From a checkpoint of a small transformer trained on Wikipedia.
Architecture: biases, untied embeddings.
Each number is 128 + 24 x the weight over the matrix's rms, rounded and kept within 0 to 255. Layers, rows and columns count from 0. Numbers have three digits each.

# layer 3 attention query, 320x320, rms 0.0821, rows 225-255, columns 80-159
182188130059112148149156134184103116138093123086123090177152137117115135154135062135116111128146167120148095166161162079095113104106111114128128108144136132143147202100118104129112152117150155148159129136096154129161132154146138128156156123
140096135127088132128147159100140151162102132125131146145098132114118119116142114169128188127154143184104148107126106158120061096117100101076147143152107147130105151123115192115138146139129152099137132169092136122143080137160121178114137110
135112163113102089130106075102124140121153101082132122121101106140138155130132126106132127117118105142160133169123138126084143151157078136122126117167136161148093157115129117154176084123111144137162109091131116136209124091155125088117110192
116185160066157122154152133165103123122131142162119101095075109110116118122079161147168142156149108157132125121138116104084117131151101124101126097124166106108146100133127093106143091129134103135195071131118174148150131131189146062162169108
162120162128136080071160152123105142166131104101112154105093153112142144141132113143117116128128131118162113129123159143142201120118170147072171148102159098120147113112108117135131137133131116113143127180125081173125130104163132114116133116
141129110111174140100170063162147151107160150098160163086139146133111112145165101121152178116117081136096116117124112157167148137157163094113119154134101132132160104145133108139143145167183147131131074118119142100132102117134111123086101118
099130140118136166137186087119157123115117090119109194095168131113124155119104160154127117107140093146148099126117148136102113126099123127150139078088121126119178148130114118114093122108124115133078140162152091126166119111115133137129154142
152123130105076104101135056095137133119095097123138145124133170135144131127183120129117158179149105140130133124144168127124085126134095077168129159130151144088110138074147133151108101127161113138107111133154066105109168145124132079151104101
132113102157087141144139123162134131146102087127123116075129135109102105130180156161118112152145123158101109140174172128107106134127133120095131110126094153060097100157181113127167147169115157140095125157180148097157155092116125132120105164
100104090153159166191099127164111117149150048133164157096162139134114135132168141125111132107110109171131083164133153122111122124110097152204117087153127154122091148105126109158095099115138121105076136134130098159104105137120118146143125165
178152164105129113124161111075134104124088084101145130122148107075216111136076142114139129135162135098152136130158078122116126155189102135107163116133137137117089109118169132094113147093159157160137119161103121128097142136169116145131115183
134121083102091126093122112108149133114115105103121171148145156143125129169088134133111071143141080147166145112094144151129099157145149171079159095187102123126107172128093077068164134119104100128133144163121108154119110133117155154122107117
100133091115083118158134133143122094108083092127111134104170144107118126120122109134108122128089117205114067106136121123128078120090079081177131148147130139108101109115109123150135107122121114109133094159110142182113175097172098146084162146
078109121067192149097111067118126095133117113147116145147109111120199090104123070137166107124164117121139153138121168144113162133160095113140151125111166157151113126144128123121163133105144129146113165174135108123156110139158132135152187144
154146122172143143101120116147129135129098147120121110121126099149152095088141111093169120145151119115158090110128128097120132106142119149150117151128071162073165139124087155129131134160116120118153150116141149118103112148138158127146122124
107147142124127091166143130103093139149149135121135125139160200151148105122103130128133128102129119119125138115075118131139137122111093100157149155166137164095183143139131138118097071153132117129136146086128149106110087139114164136116137079
143113168175108134096158134146173156093087111123130139155154158051151103139131109129141071050105152110087156154132147147123140121136111103121158140100141118146086138104133139131078139132113095128107128128080122098113127162163151134179117064
186118122128071174143136158101127089137141137122120095128181141157107147165101161118183151121092188098129144076077140133170149098081162119097116137111099112129158156134132064139101147143094124135151093095137140112101139133137159123103081118
121147146078171117123152118119117141134150180127142144119094132159148081130112152130160145134115121126159144097122093126104110101133103124132157172148113110186144138140106158133149137098115096123135125114152173140121054152074141133143069117
104117063098100104135202141189141163121139107117095109076122159127176125092129121105137135129127141099101128143138142127091111129119200114115116117084102129140152147128132096093179186179167132140097127109107150172095134140143114128115155122
093101115090171098156143123145136132126131091079109099087140152043138159170176124117130121160136101093106130096121131130158154138104136149182118149164105145147137098100170147159172136122120185124093087164193150138126134125098123120164147122
148126123165155183158113167150164111151118125222116118108110129095067089113093103154133108146142141173085144146136091126092163153145174188073104132127178137109093075133179103111105161106136143112179134104138142119140174123110093137104088090
110093119103117132137128100134094109115140151184144144167116160170190121159149152121125137081131148130113121145156117093106226153159112153145177169117133140113122091092148111140167114135103100126093116161087120108090158123115148095054102152
137136161147204096132108106124161125136092159166133133095171112119108115131135142146138061117130140156173181130121154115102085116158141112134127089131142157141137166150087127092105166128119101117135100117087104151145140124127156099128206129
136190149095151102098109111138131137130139118126114150160159080109181148117137123114098121168149133136168120150134111123153148079141137145116123113128146114104192137130118122126104155114205153122097121169112122204163083129163129077105155151
084121130137141137120095154138089070125111097131112105097107112145123154102140112138145127153121113102140142125118046135180122147189104163113124152092155144129116156110088121139158170137126118125156112140141120107144168111120121099079089106
146082154148117124160175106146172127144150101115126097138108120133158119092136113128131131126110111191114093156113137132141084125147074164153118114110149142072132177153141120148100154098119129071141196182079121113146141128150122175115123152
171143120115123127172170141071164143110104129121094084117135112122139076122123134103122146116140129155159181101087158118147086192101142102157123080126155149114146109101114152100139103144099108097120097127116103102138090104161149129168106123
143137082102169145091116116106170138137110095143145149197142158125111149158137140179109102139138090131159129088098111176171143154128110157100118116121167148121130144106125140120086139149117092102075123155101132119166132132126105140129133088
108122176108175077120102136091121133158147091099083126125162092107094116106151145119129107144080147126097131107113132057170097137142113129123089119122099111110152153166123135080127152180111124131142121163142123175118106108149137074104115100
091147057140123193140124107147116122115088140127139127101102150121139111152167113171133177136168147155108136106138122125123107142113148120155113044154134123143088138110114143123106103133138153087095124125150083100102065116162088131146117132
# layer 3 attention key, 320x320, rms 0.0823, rows 225-255, columns 80-159
122080120120108143156102119122143158177137157134116167153124133135121134120127124146160159137126108161163158154147113160170133079157121141084166086124138158129102076144110134130141135064046077125103105107127129098113118099112149101126108103
156151115129102165135165113089159121144169121128134114140166157177179135118184160116093101090138157066150107156121112123152204128121153125172140106108119175152178107133178115179136139127117130115152153173132110136152135152087157158139105129
083133120146151157129130146125123147139108132150094174074125110103159093118129168131146151147132138125072094164109101104120116066116177109142126143095088098111161127129104101151162097115133177121101101100141125097089147113107172134063101146
138125147181156056094109122122148144152133126150157115109144142114090110102184159161135092082167110118123149140110092152145139113135169130155111131083100158139125143110127099119150170098142180121110190132100115129157114131098117135088147161
119083108098147125174131110107163133134137149130129134128123144137148178088135110136108142115149124119131142128130153095135098164102144139195171119084118154083119113117195151108132075123105130100133151104142077088105126105170127107116148140
139107150093133144135132149122060173148099111137124106151110130112139124083128141138104051168144093147193093104139123139072115105118142111069140119120136112171139132132119144105152185162102134143155174137165131113124145198101164136125127087
126163136115090114144074134138190145109130116152163109085149168117125121100121114109132128130108063144153128122136144121096152176116131172148128150126103101137145107120123154112159174103150185125114109075099186133119167175151109146148162121
114159090115130129123083104162146152106134123117129111111194098108122124151101104168160117122104160111135155153166098144128128125109175103120144125123110090143126106160118113139134119134107103097164166115127146073139099109111167145133125173
091139110152148145156165122116161163112153104064128119159146178129094122167077097116093136121111158058130126126114118128125145134158156131121116174123167086167092129135084126118141130111090134169176122143140101148099098177113160141118151171
171154193111111151101106134108159127098112173149123078105093157138131106111079159122120115156159127110144190110104137117098151141123151159103142146061116132138118132107149106110105155118129112185168115160091165138155166132138119115128137084
076118160159088129148168085099133126173099153117183150115152137114088126140147118143073192124124116183133120119116128167112133157112166140127167138093132137157165144134074156118174137116093156127100116136122131129189141113112128124174109147
074091083092159107121135116128101149124106118179120116158120073074127126149140078151145169091112145120124149125139131111128155171084156120191110149116146126143102123176119119157107167092088114135105168119100122137161218117132120129140160128
130119176154126166157126126112137146109123104117114092098120126143118138119132112119128168129131146093151174111122183110119147124179102124080110084145190115146095119136115156102089145102167173120150101207141166113133053124135154139115141117
145148114162100166175125136108126142104152114173180142133119177140105147167081156150115170074163104101154124121122067045068137122137105137134125145147102110137124146175115183120083099146092133130086116108116094136140147116119146103179119120
131119125112101119174128120149122139097128097109140111155128148129158105148138112176129105100144157144169135150135071141157060071157159133080138108128116100157173129153143077142140106117137142191101098096120121126115093167148161147133123105
131102116113099126123124102066127123103161118132116172140115129106104082099097112101132101117127111159172105118137140159158172113114116134104062153171171148103172097091127120095141119139132151126168126102101147095061106168144118141109109161
133125113153179119153112068133109152167119086133115077142152097136128134152149095120140128128107097130170183104071066126158172174085116155155151115148109138146105157150120153116143115151138140132152121112144176133126173087110077155095116152
057142136121139147144089112153178100142037133124118110116121116105156135131139178167088132154111103118107115110136148123149100130154124103145123127149172143111107073083102176080153094107164078107056175101068134086082107135079078133136127191
148066108168116105101145144126157154117116146127122150155099124083086124157179151099151096124098125161133099128135100160125101147147108111128100077132100153100112121132138133108128158141135141146133154123150111170163146154146143165120133163
110142154141127173133110129115098098086122125165144118162090117145061078138157165099124136162132164171104151099110154132163145139150091161137107105149131088118075125111117141175106118114086166111141096114109127126134081147129138129154127107
130132155153149159151110125153123137083127100193121137116083126172098073088098127100150134116095181135079113157099144087076123153101062101101097125104148134175141129143074109161126149135200140118103142127086157142128106154163088093102148206
136153103136162071109132080124121140075153163146137111139136127090208120093116162070118119129100168137120153115140101096115134147156086107152136152135078131137154160146119147138130143151140110088094093125136093149130081136124070144140138121
141174193136172131116164171119129164139162108084105150085155099116068167071150096121146169125156116151141150113098159077114114125127139134082123132160113136121101156134110128130146123120170110136135164092109118134116128176155115160130110114
137119089166092103159093173108114101127120152121196132174105129121137135157153111121132110163119078092131136127098112125124118163128148079133113146138124154098156182136111147120136079114114090094153123109126186138117150124107152142124079151
164082116153144137139116133139133123135163132155102117083114140130152131103113104135094120113077085104150093146168135121116075131142141163128125137074146130110127132093103138121129102122113138149155099109097116126134108137063157152101109083
143111126137126099113139157170155135092155127101137148114129156161171113122121158083093104144097121167092123129137135100126088149068132118148096099120101131138099131088105137107165096110106123115104134133117106146164133143095129147158123109
154141120131113099101185133134107092131135129149121133160177091127095157129121138107174097182138119105137105153065104167134151125144091124114126120152113162170109073113111125135101121170119116116106141098154124133090188065111136188159096170
047134057212120099136086113143151087122156115111125143147151132110080144079120101111161089117086147098146131152098135152110114150079141128131095161090104156123082170186138127151149141114151120169111155115132120127161199146082137089114080178
100150110135115063121123141135131097134149158170130102077129154056131191151121150126134135138107093122140181095140138115086142104128150113103161100123127114146124132136146136102147149120135155127174139048148124177124174100132148105101123173
143142132119112177142107105151127116078126133124127131138128108136110114075084108132108145089172164139154104112226135119145121127096134110128134094151178102126113101087103137121111148131155154140076114103137173115096177145083131126132104133
136159168123114129084105120132132148174183111171150115139093149147131155127139139104095145126115091143168169162140133145159139090106120157101132171140120156148152164137081120131106168143153118156173110159123153121148130145128138138105145146
# layer 3 attention value, 320x320, rms 0.0919, rows 192-247, columns 80-159
091177112116124121149122154094135102115130102101103096142141081144091096145115104122135126147110153131129138149101140139151125110170134139151093125120103146144151124176132130152125139149144101148102108136088108142142151188123115119149133122
160157123102174106105133138126147129117132178149151130122126122128123145145151088143144154135117110111148088156133098097094153082126143184123148101113123147174116113135127128138104167087103153147112180143127118087106116111124128112108122143
150125119090129116145146136110151110103129123088141152130130104113148114137097153124112109093114176120121138123090097135138157192114091167123095137137138157114152124133120117130138098138129130132111116113139151132085120124125109129135175143
139155133131109177129135104103120159104095105176136127099122133147121105149120166091129109141151108108106106143141114115147157158091147098095142124127158119134062107113127119118112112103190154141140107121108129121088125143127152123104125133
167166150197120105163114131135116100161125088114093170124135120142145116122157145105111131160101120097105112125091139136130089145147151131158126096080114111138152089121146143159102083130112164125121107114076096093143153093153157113105120150
123116130141133153090143117168117117106116182143152066142107119143095103135166128098142118172146132107107153136088108115105120090127124124108144104140121066093161158127125166112152154149116095109161136100074136105119124112176158121133149181
087133134074127165170100139105113122136112130135162135094102149103123128159132157138156160192144133109170119113111119129115169140143107082125107101111118076144190109128139110140133106099106112133148116064149113086139143114107130106107098148
144145132156137093139123100114127144102141119148105123130123129127113136110118102116136116153145128114150134122152143139110113146149110105115085137150122102123158126159166146122104135122142118091116100138117070125102104119118099064139112100
108141133127124139119129094094142098127137135104134104111111098119140089180092137118111099134162179113129091167127137137146078124126118108135128092120140119114119104120154173132136083095102197130162115119127079167137118126136054148171164108
169076095196161113095144153137119131152110122078151127140139143077124161124149160147115113112089159085122126141123153110116122135153128111110087142160164125092136110175144147124112145151124108160156129131114142141121118124087123170121159100
127143163127106155142176144164118090127096135147103142188120106104155123108096104138083126106089144087082113139088142103134162104118163135133143100106101115128133117148128129128136155168126140160116105119142118093111155128148107133154108135
092139121121129137128118136114098104148160145106119128134114122112146079158175106104108139146097129108126134135142177104142159122169116132108140062090148139145128101118117118112117112179183141115091146150116118124150148109098142109128151122
132144111122116087117128139100120139155119117183125156108126170139134177141104112120098136159133150108130127169120109167092140112103121116115119123141119087070126094139162112125120113111148118082151152113156111103111126132143147121117120131
127152086099135091153100151146123125131096176105107082150179144102089141158123114126121122155133134102169121117143079134112119126160096129098099100092120141123102140121146148045146150140111127122170152148137125120069090138183126125142138121
120108139086108138141151116126124119126129130132101130137135149145117130159141147138136131111166082108098156149151117109141096143133131105137121075124112194134150164138120138112161133095110114085115091135120092130125116132146137105158161130
117119154168113117129144202165126076135135121138104130138156156109156138148144106119128140136128152139165118094100095100142068112113123139149135120070122143130110121129126116134112113067165152109130079132138117154098098154138127084140136160
110095145105137125121135152115148173129128135126139133140165135143146150099154131113122117121123128140102122122121152139154141168101161111135107136139106110107131124097155072171089157098093069125124136128127099150118142122110103142088182140
127107149150140164129124150140152095125121138127091129165110147126130083124105139123135114135125145146117091121129161090132124117113127127157122154165126167130169138142116134135130149112144139135130123121137127101086154117131157150095122095
085130128128167146140110154151112164091140148111113163156108130126146140113134139113119127125090153077105113119098155074122154140107120098108135146102113140113142137150147108151103124133149158106141119195106161073114145089186154110133115154
111154105092126124147143153140139115125099095103118090103115109148165116154093107141122160138153134057137137113147125140159158110158131133140154115146131136193109103128170102099135115120132112124110122119137142111108142079146160198186122131
128158092130124111138118130106122138139156126130147129123166145206150119134129125137141155104128094159145103114112158111136128117091159161128129086133151145113123120126113131121102110090112144146103124138108160166166143107163159141123133092
112096175140095130126109183143169104104132146127091136124147094196128148116132168126152125144124087119164101156141118085129137102119154136104147134146155135149162100093112127135173125127138157135100155146124117155155128127156117121134092111
124094132133154110103080148143123167134169149148148125104134104117123158131100093156122146155081147169119127108121121129149093154092115125130123089120125106135165153127156124134126086150171183147140165136153138138084107112125127161103162140
170113098126150136132130123145126145087117071106096112136114102120103175091143114122097116147069127131155143146131132126170153155081134137155136123149124161133083172164107165158116117153150163106144117122171128118113125152127128182142132105
156160074121117155139172126150118182128093125138154188153154109123130109113109122165147170127132138142155127102148116124137067120098129142092093192129164107147108129108147125137109114106122095085134132095120156151116127089126130095103112093
174163108163130132145172154134128141134141145120160112101141123134148114124080115167094131142100119128114113104140104130156128133127128138138156115126143150135118105129119130071144133120114146168058161168157126131176117111142104091119145114
114113116131154144116093124113080081143141116077135124112102152148137110116090112114153119142127161169109083162137140129111131121156097159124137162143151163151132142143132151077126113121101140159136153144102132104146144133096066140128151070
110105098111133132125102126138134136185147138164148089155127103119096129145125177136142132153098124101158135127150128126136161130180142104114109118150158107118059142089128168139128141140075147105125164138141116161125129175136127141055112142
133124137053163119120114116128099152115125144139119175094155132128147109133108142114151133147170087122091115138139158158127137175115145134095135139145180166103127089145130175120144133141110149121088065152147159093157124150146133162113117084
112105114102159131118128169136128132111123152110095085144116180119107111124162104088130149057107140116146153149162134105143138112103122144114109139136106141180179159183150104124173146145135124114106109184118133143131111116116108108112116133
111119124076119123169114109085092125120144109143142187150092154152104151127108095136155133160153151103101133117103146135116147128130134140121169128146118121177120126110140117139132173151083133163093123108127175181184084118142157153155133105
090135120100076106090095120107144104120114130111089146175117120102134128185116112122137126127147074131120149145143096105158133106128132143130148130109178108095108129145110108097097111124172126117178117127142095148128119113137134123114107146
139112145121141107177125066118114131102114130094095167117157073093133134139101150127133129128119086149131147101105144162103115139074113125108177066088126128153146131153138098151152141192119127162097160145139105138134122160141150145119140131
152133115139097135124134130148165124135102164116156114143133114180138115123137116120094110098094179101161108091158180129118112132111126131115103136106123154093124082115117098140170121129137137087142127111166135181133103104127118151158111113
137126087153110128117109143133185126111140115169126141106134138164141135117164138104084088155129125126147118136113151114147128156151130112128128115160116146141083111137124133154073126101117097126174126120129158146147132153120149100120121160
119087139147151104146118130161110161153094178142157101142132119109174140120119144153147083119123120176152102091158104124147079137156134116140135113115144102100071151179132118124205087132132130105170152113174120148127141115073139136103165138
111086115125159152117134125077147135096130130170123126096152097118110145143161131097128131123130149099135135126100108140153154122145126108108153132155119171143128128114162140170126167178097066119108167139093109121108117117133112105111089150
122150155113121141131129115087132127129114113144131142124132142166108107108149094110162134136167126139086127125148124157119143124114124147131123128163133116184093139158098155081105125113123099109131146080128101086126162107130154152144144172
165115149178139130120199095122099104115132118112114113141121150135112115138151150099061158121123153140102146093146138136096108135117127155113097111112150109174129125142107130130111088135177095096147141125144123087155103115137121153110137133
103126114130093127149153126141082158187121157107117139121157134071083171120111125106136080110124126167137136111108140151135140074131099103117162165153121157112129115054152096151152173140118149106095175125139154141106160139128090146128129100
160177149115134155122127085154137106143111119131139088129142162135122132141107139115152159118108124130107133124120097116117114105125137093110140139129141144113160133156102150122181128126142148112109167073119108105135124132110142151118085138
113148145062095134094144169150134107134119128156154122092132139207139139112130093116130108182104139110117122131138137126111126113130123105101126179117130156107145153133127105166092120104162077094137159136110116104113090120138126133180128137
167132145167150141138101137134160108123115138115160123146148143091150164131121155164111130101143139092143106153129143175133121118094103140149131162159112164085148110059163087157115113124126117114159115120112151120131144103105095119148137091
122152089113098124139149127125142140118127118126113113133148133135153149110144119146148150120179131166190113136121154148145123123161176134119083152163123139063153166145171156053162138172136149129122110161100122196162106111176165111192159114
159124154152162094149110127149120131139147117151120127132157132075141095127134118152150137150101175106161077120130144162131130134136078136150120116133107129159118088122164139143048158186099167132109108127160151155124134093119124131080096136
119149097135110113107112128106112168132143133111138151145178108105127096136146091121098084132150137116126163130164124123091137122147114141124128083164161144115115101123134154150159140154167085099140104136156142120166167106144124152152153151
114115138134110141082151146135111109131177188122176170171125131096134133095122090187113124116107151125136098144142162107108115135114119147113137135086105132109143127155130086126125119146149140130117142137171130091084105127160133143121123162
120124113154146108128106134116137132156153155149165106147160123121127066150078120132105077084146121173128133159154141124177153115104098146165130132118115120131157111084124172153100170112119097131142120168139085128139128121154130146133126143
109148095149082156105073133140142110120116136112122140175116138127098126126104166134159088109117110158160110135175113146130147087119102128097140130189182105122116134113126154157080139120118113115149112067116110128094137161122153105133127098
149125161200141082124120146093148119119121101112155146095120094079118146129089109151134125168113137156140107135116142102137161139134127098118151110125115095160150146095118101117162161159104148142094098138114153119141140125152113153151115143
092172127174152128123124082135152122115146124103148090136174109108118109118130085136148155130173137111137087117132073143125169133172179121169108139173114106133140147139137136137110114113145123168142118147157112102131153155120114110105115100
126125140146101159149148115112151174142133144114160128096126126115121106095157138129080144153174126143125121117128157134108104085090145098117164145096126127128158143161171084120101159093125132125104128153100078174124140169140112080118131109
122149137160129118176155149147172167172152138140146120112095111102113092142135133104108114134101109126159131117155098133104131138123141141148149166179103119102128146141148146147144138097134132084124182084161084122127084121126115127145125111
095102128129117109133115087090116116113132147119162148119147094146105143166125106125150130098134105152091120114075142110102116162137160124142170138119077116100092110137156169153167147136134090136141140175154166148125079118115119141109122129
130165133144116088089162117167126146146140152103152115169113172117119151106112135148102102116117109153155151172112098132083115105123153161084128133105128187161115124130098105106105146114144112158119136175135150176111141138143094130183118176
113145087106127113150147128152102138155102125146123129163132155106155136061156159129116100109140127138127180117133150160125122097097114166129075126131143138098108173109139095144136129114103119110124133154156122124119140109153149108144100145
# layer 3 attention output (transposed), 320x320, rms 0.132, rows 192-246, columns 80-159
123124089140090124161077108140081136122151155134100152156127157174109106152080129108136140104109150153116157153122108166139122104104113144118128120163044099115145125129110117142159132130170136115136110163107125107134151118133122092123099089
112153088135150117109149130100131154119152144122130120101131156139113081162108170131104108102111085168127082125155132108149082111140138151118153098149141116111099151085154105110102104170085142128115109095137147145190152121128150143094126132
147148130116143129152115142109106121139115135126129150133159129134096127136153104127103129121123106110133128140137168088134150153121123139111155132149109161154165122152113142110164147098135191155172188106140113172158114101138099116091138115
123134142111159113147111176122117109164159127089129131105130113136138090099170132137142144161138130168140112103173146141114129153131123116082121102122132140127119138153130119108146145104118147162134098096109121111131092111145112098118139124
086099084154083142117145114120120139157153084147136135116167165137147108106120102135150120099113132159116140132130097093154106145129143136146106123171116188118130124114092149179143135118175120124099130085140094128128135150139124174096093141
141160102109133142116106098079124126113118099114092141106120104118113132118106134165103139052097133134096136104167107145151127115139134102169137143085133140137110144132090154097162097125125107116115137108119138118110136130121072119112149125
128074118175141169125128163109140146106164171149129128133123136123114131151130129173116118125147159144111127135153124119120148113115133162152162158090122119139130145147117107151126125102105121141134108171138147118150065079132100105128125108
106150129138135105173115160119104125105121171112116127104126162132124149138175113144176154112153096111120087122124143151096180077148104130133114131131115114118109182095126149113086140126114117091144149121119149091087133148139122154107145153
136119096127100194143114105158119144162162137144147134160167128121089116117121156104146114092182116105140091146089162095119105133116131152164127135118083159095126113126136094112136163088149157126128163118163129132183100103100124127180104179
176132156145138111185137162167134090129112170166111110120092121149127126131169141147066141124085030125138138137131145105112150090131158172110136136142164114131066088104090134130122107124127112107107167130174092138126150136088130120137125133
113143162141129163123138099144085148143169136124147178101119145106124158110081122117164135140107154156127134121140123149116090118108115130133124084148116099135096142135130109168187146159099083120129141076106143085140167144131167111106102122
130148124080120125154160147128094087135164152147101147120114167101122107121144120111148143162098111127152150135099116141134147100107064140099127136145113155149111120143109115108121134168194111086127142168132156103114127157126121135124126100
119121133130182107129152124130154121164120200098158099146132131133125119121121078145162128108141119134134128114130090132171136144139124169115125168160128161102121147160149157124126077125124112119142140138128105108123104118141141155119157135
095133149152167135135154139093141171152167071144126109137119140112143141148110162116133143136171139114130106108126118146139107101101169156129127151139144086132122082113165104130089135148140120112147135182077157117100114134142141101175107120
142111135144133133134134132115160138144129146145096220153157124142153122103098132119157126110129105121130139128105137171154137160130130128133165109142143139144136126120075130134094109133142100114117143090101128142178087118171139120103117151
121117130154133123179139064130082118082136137139198136123150106114167162105080134182129099166104163108151083192159160138148134141130135088099125122120132130112125108136188114112108109105140129061134146133142168154116081146158104141120107148
126128120132140069172154123062137145110134093125154109108103149132109174159122148119142142117153110130114183152136139117131119170135116148184152173105127140114112146115135122106144119128118165096096129133114083123130108147108125105178112089
119165154119174131127124107112150130113070115163115114104106128110081114107086108166119137138179138129162137132124093122112136135193138119119144071130162121162148126080112166111103106092138123115117159091112150071140152151133131162060155125
118126109119131147106122137156119119141115105151115088162133132126144064097112123102126117131143098167121138136119132133136115119137139125162132116125129141107099110163078132132087138138127095117138158091133164122160115117127144154078161125
147119129134143089139173136094123149120139110136150121157125132145134140142124151087165131152092126118135158123146161168092155132118151115142131130091175158121135135167135125074138061153159109196143110116144112152135118140145138145103136147
126138166090127107127149107126149138158145142087124125105126149157142154125161119119122160129087115160121133117155140141124087131103133143121121109109112139144133134103118100112114122137130140108167117111143128158127149111104115122161169096
113110103119132084119097149146082119114126185133123118180133104118125112098175087125176127142111090079133134120118110141103128129126128122135177130139126111147128095165150115114118130131095079137136088096129109117083110124128123167114147076
136123137154150155115106118150140140142106118115113148112075126151140133125167159149110157119120110118074151094122113103117091129127113179114129124151097128124135156162141130130074137115122146130103137172142134066143108067109103123124168157
096121148090115105139084137147136069148141114135137131149092098109153159158126145155110143155096155132119165132086139157118160139116124143107075151109120089116109153088135139125166126123083107136090125154151135144102103176109169182158128108
151155119117107112121106072164091164144126131127143114159093104115139085174132130165144142155127149117144134125128144105142149135173141120151147105117129143167106110128149169170089106123134106139134079126154084111100146149137107089131138136
160137120144159128097126128118105130101161167118134105130140150066136129141146172102146122080082105117134096148120147135137133123106156156106121135125152120095128109154125140101089087150120150128121140134157090110149149140086107115160147151
099136144102132104109157119125123122154129128155125176143127115163144115115125102144088176095131121161159153142132048106150127101113118127101102131161166117120095121128148103130168146130158145121119120129145142134152082133169067137110136130
134131113146127109119096170133130080130131134120142068127121115107098113077132149094154166127098132089157166165176129177118086132112146115088148129111156103087100121111145120113135114140135153157130155125109126168121125128161104095110120139
116091137113149116095139147144129157135112149144119128158155161123120146105138173124107139119158087118146182134138146124146133131095120079134080153135145120134158152114120092161114105092154087128133130148134083148126156122081120105178096163
116139152107119129086109169154146114130132158159102144195087102094081145095118148163183143153127151129157116128094134123127132085141145146136123132077161143121110181108105138139119121143112167109140115137078119131119101110135188143131131123
127191120156135203133156105087134141080137080107142130117092104186135141156162140135133141117124145085104132139111143115114135120107156081156146148150127121122138120161105110124152139142121087141165085103150146118145125110136113110131151123
070116157128153110162109135098094137123101147143147151122087129078123097112169095111124123108108120138127123143094104137158091121110097130158166138103076146147099131164142115127109084142115116109118114110109169123179145129150129147134064113
136148138161102164117138081128110130133067117132159112104094154161152167120152106135134144139124116162112119128115174131167131132160124094080142129099124161130134122108108119147105123131153146141126138113061173134149151099125117175165082130
149122123129109170138139104136117160146142160132125099139159092118103130160128112160091117103144125120138134131081143146117164145101116138107110127177142148119151120156122130145104093103117128124114153133083120120106078143132121100151122123
131180133158101070144125108142134091101145103086151126104131160162109112148114118128125140150071116138113116092108123146113109168138113139111095096062090135142143080154142144150103136117143156090127151116113157115117106124144122080118115103
155135108101165123108132141153107190123097132123090138098121105138103121152126107119113088166130140151069159099154144124129158133117141130120126135080098076196136159132128146103154147088099135115123107125143140088120079139130115077128134120
098125138098156112099160163098083087115090120156083153109160098115111168115114118161136167149104118119117139155141162139118140109151133097154145131075128128072128130162130144108138113142108165135104166143116130138124109085111118138163132066
095147135117129134131126125116117138136175110141126150147131121134133117155130146132142114138135110143117160093138088109142132106105110129135104107119145129122179132129104138114158117121118136132121165114090136111141135139112178089170105151
117132097107123111136108110133185133100136149123135098129192105106117118156113043125140136133127131156095180133130117135085114161145133083122141162126085162110111093102082147118130114148143097110138117141105123124119150123088112119132125184
107135118121134158119153113148128151141155159133082089146133160135114127171157162101150113178128132148130116087118128105092162143132083123140080102128166072105116128166099130183131169169116132161112115174124174134115159105163134116141171135
121088153119101133133112117126147089122108173107132121175102113119116163150120140167134126140130112122155129122172129097121073134140116117137091092141155123169177157155101134043100161089124126139129164110113104108147143103107124096142095102
107180133146141129127091105112151130109163149137137137115080130154168102115134132095117130130172126111080100107146103146128122155104103135101118154122129084088105151147121114098131105102155128114132153151108126131160117134115117132134130148
117133186101140158176155124087157114127170088110163140122140106138112109104121124112093137119074178130170149132116149085106109163145098165149126122128142130144134159132144121173105100133121097126147142132160115135132084131076108174119179125
111089153130129145127113131103120121140150077164107168119111133134141123109147130086135132140073111130125109113132158120119156112139119127093166142124168099159094142122082148107175154127137147121121190141113180165173120160156147139152130108
129118103147122106126093140191154164137123158137145099129127115117140148115095110143122163102083085134133139131134124118115138192142107106157175163123145131133131095087106122139164168129150158146160142126128139088099120176113101101151129137
157149130095118126107116123114126156111107120174133100141152117161139121155105111109142135119158089095117125157162126127109126143127112115107126117137114113152121106150106086199133140139120106151129142111159141164152137145160120150152148184
143194118148117113102178093147145167162121109134110111097098142124149155121119104126122104139119174155127146087128100097191121152159105164085120147143146149089125129107131104138116125095107132129092147110115137137135100137135106138128094123
136105133143147165110148128124137107150139091166133111141174107104126156180098162093147114109152125138113139135157090136140145131135122142132154141115118156175156130117118148143130154122131074132097137103124110133108142120102180140106136072
150167141130180152161098148109117094134146159136134121124178121096116118129123125151071151137184146100168122125164084088155142121107104123146142123064127132120115104134135158158112118140112114137135133157154128119135127156146164122108056141
118137103163140149131108137125133110127110090145101100109186159082082097152185160114122140105124105143126093128147092143087156096148134120166122146126081139103137122104094126125140147114141140131149130092145148118102128121150178144136142145
120144106099153103137154111143134119112167125093114089173148116144107152122128126129103129117157109118089099152194169118116146126170161154129108141148105069143115163128136132088121101145131185116158120082128135167121136122120161127138140051
156149143143103133135124079124129111118160101110090121144097107138131160136107078107138128103135171164131136148144130059124141134146140149134137085110133166083085174145121102115148110178105068121118125087076124110080138169131124112157126066
142119134105111184126100148152094179114116064135133141136146133150113107155135134130110103135123121142128112140121076105144120168092163088126081080116119085083122169146148172089075126185115167112172125170145092158106142164148108140105137101
154117145110170089119168124137147150148113156147120152127110116068127120135153128163121141111175144159168125099134213138143108136175118115125104153149124111089130159094095178145147156118098126127127144153115117152103128087139133140159122130
123105120148096090111122169131127147112113125074089127147104121136099101134129139106163131091136132125125106104083130156147109155119161175121116143145148145153148156080128093121141157166140095106131104149136114159133101169096149102098111157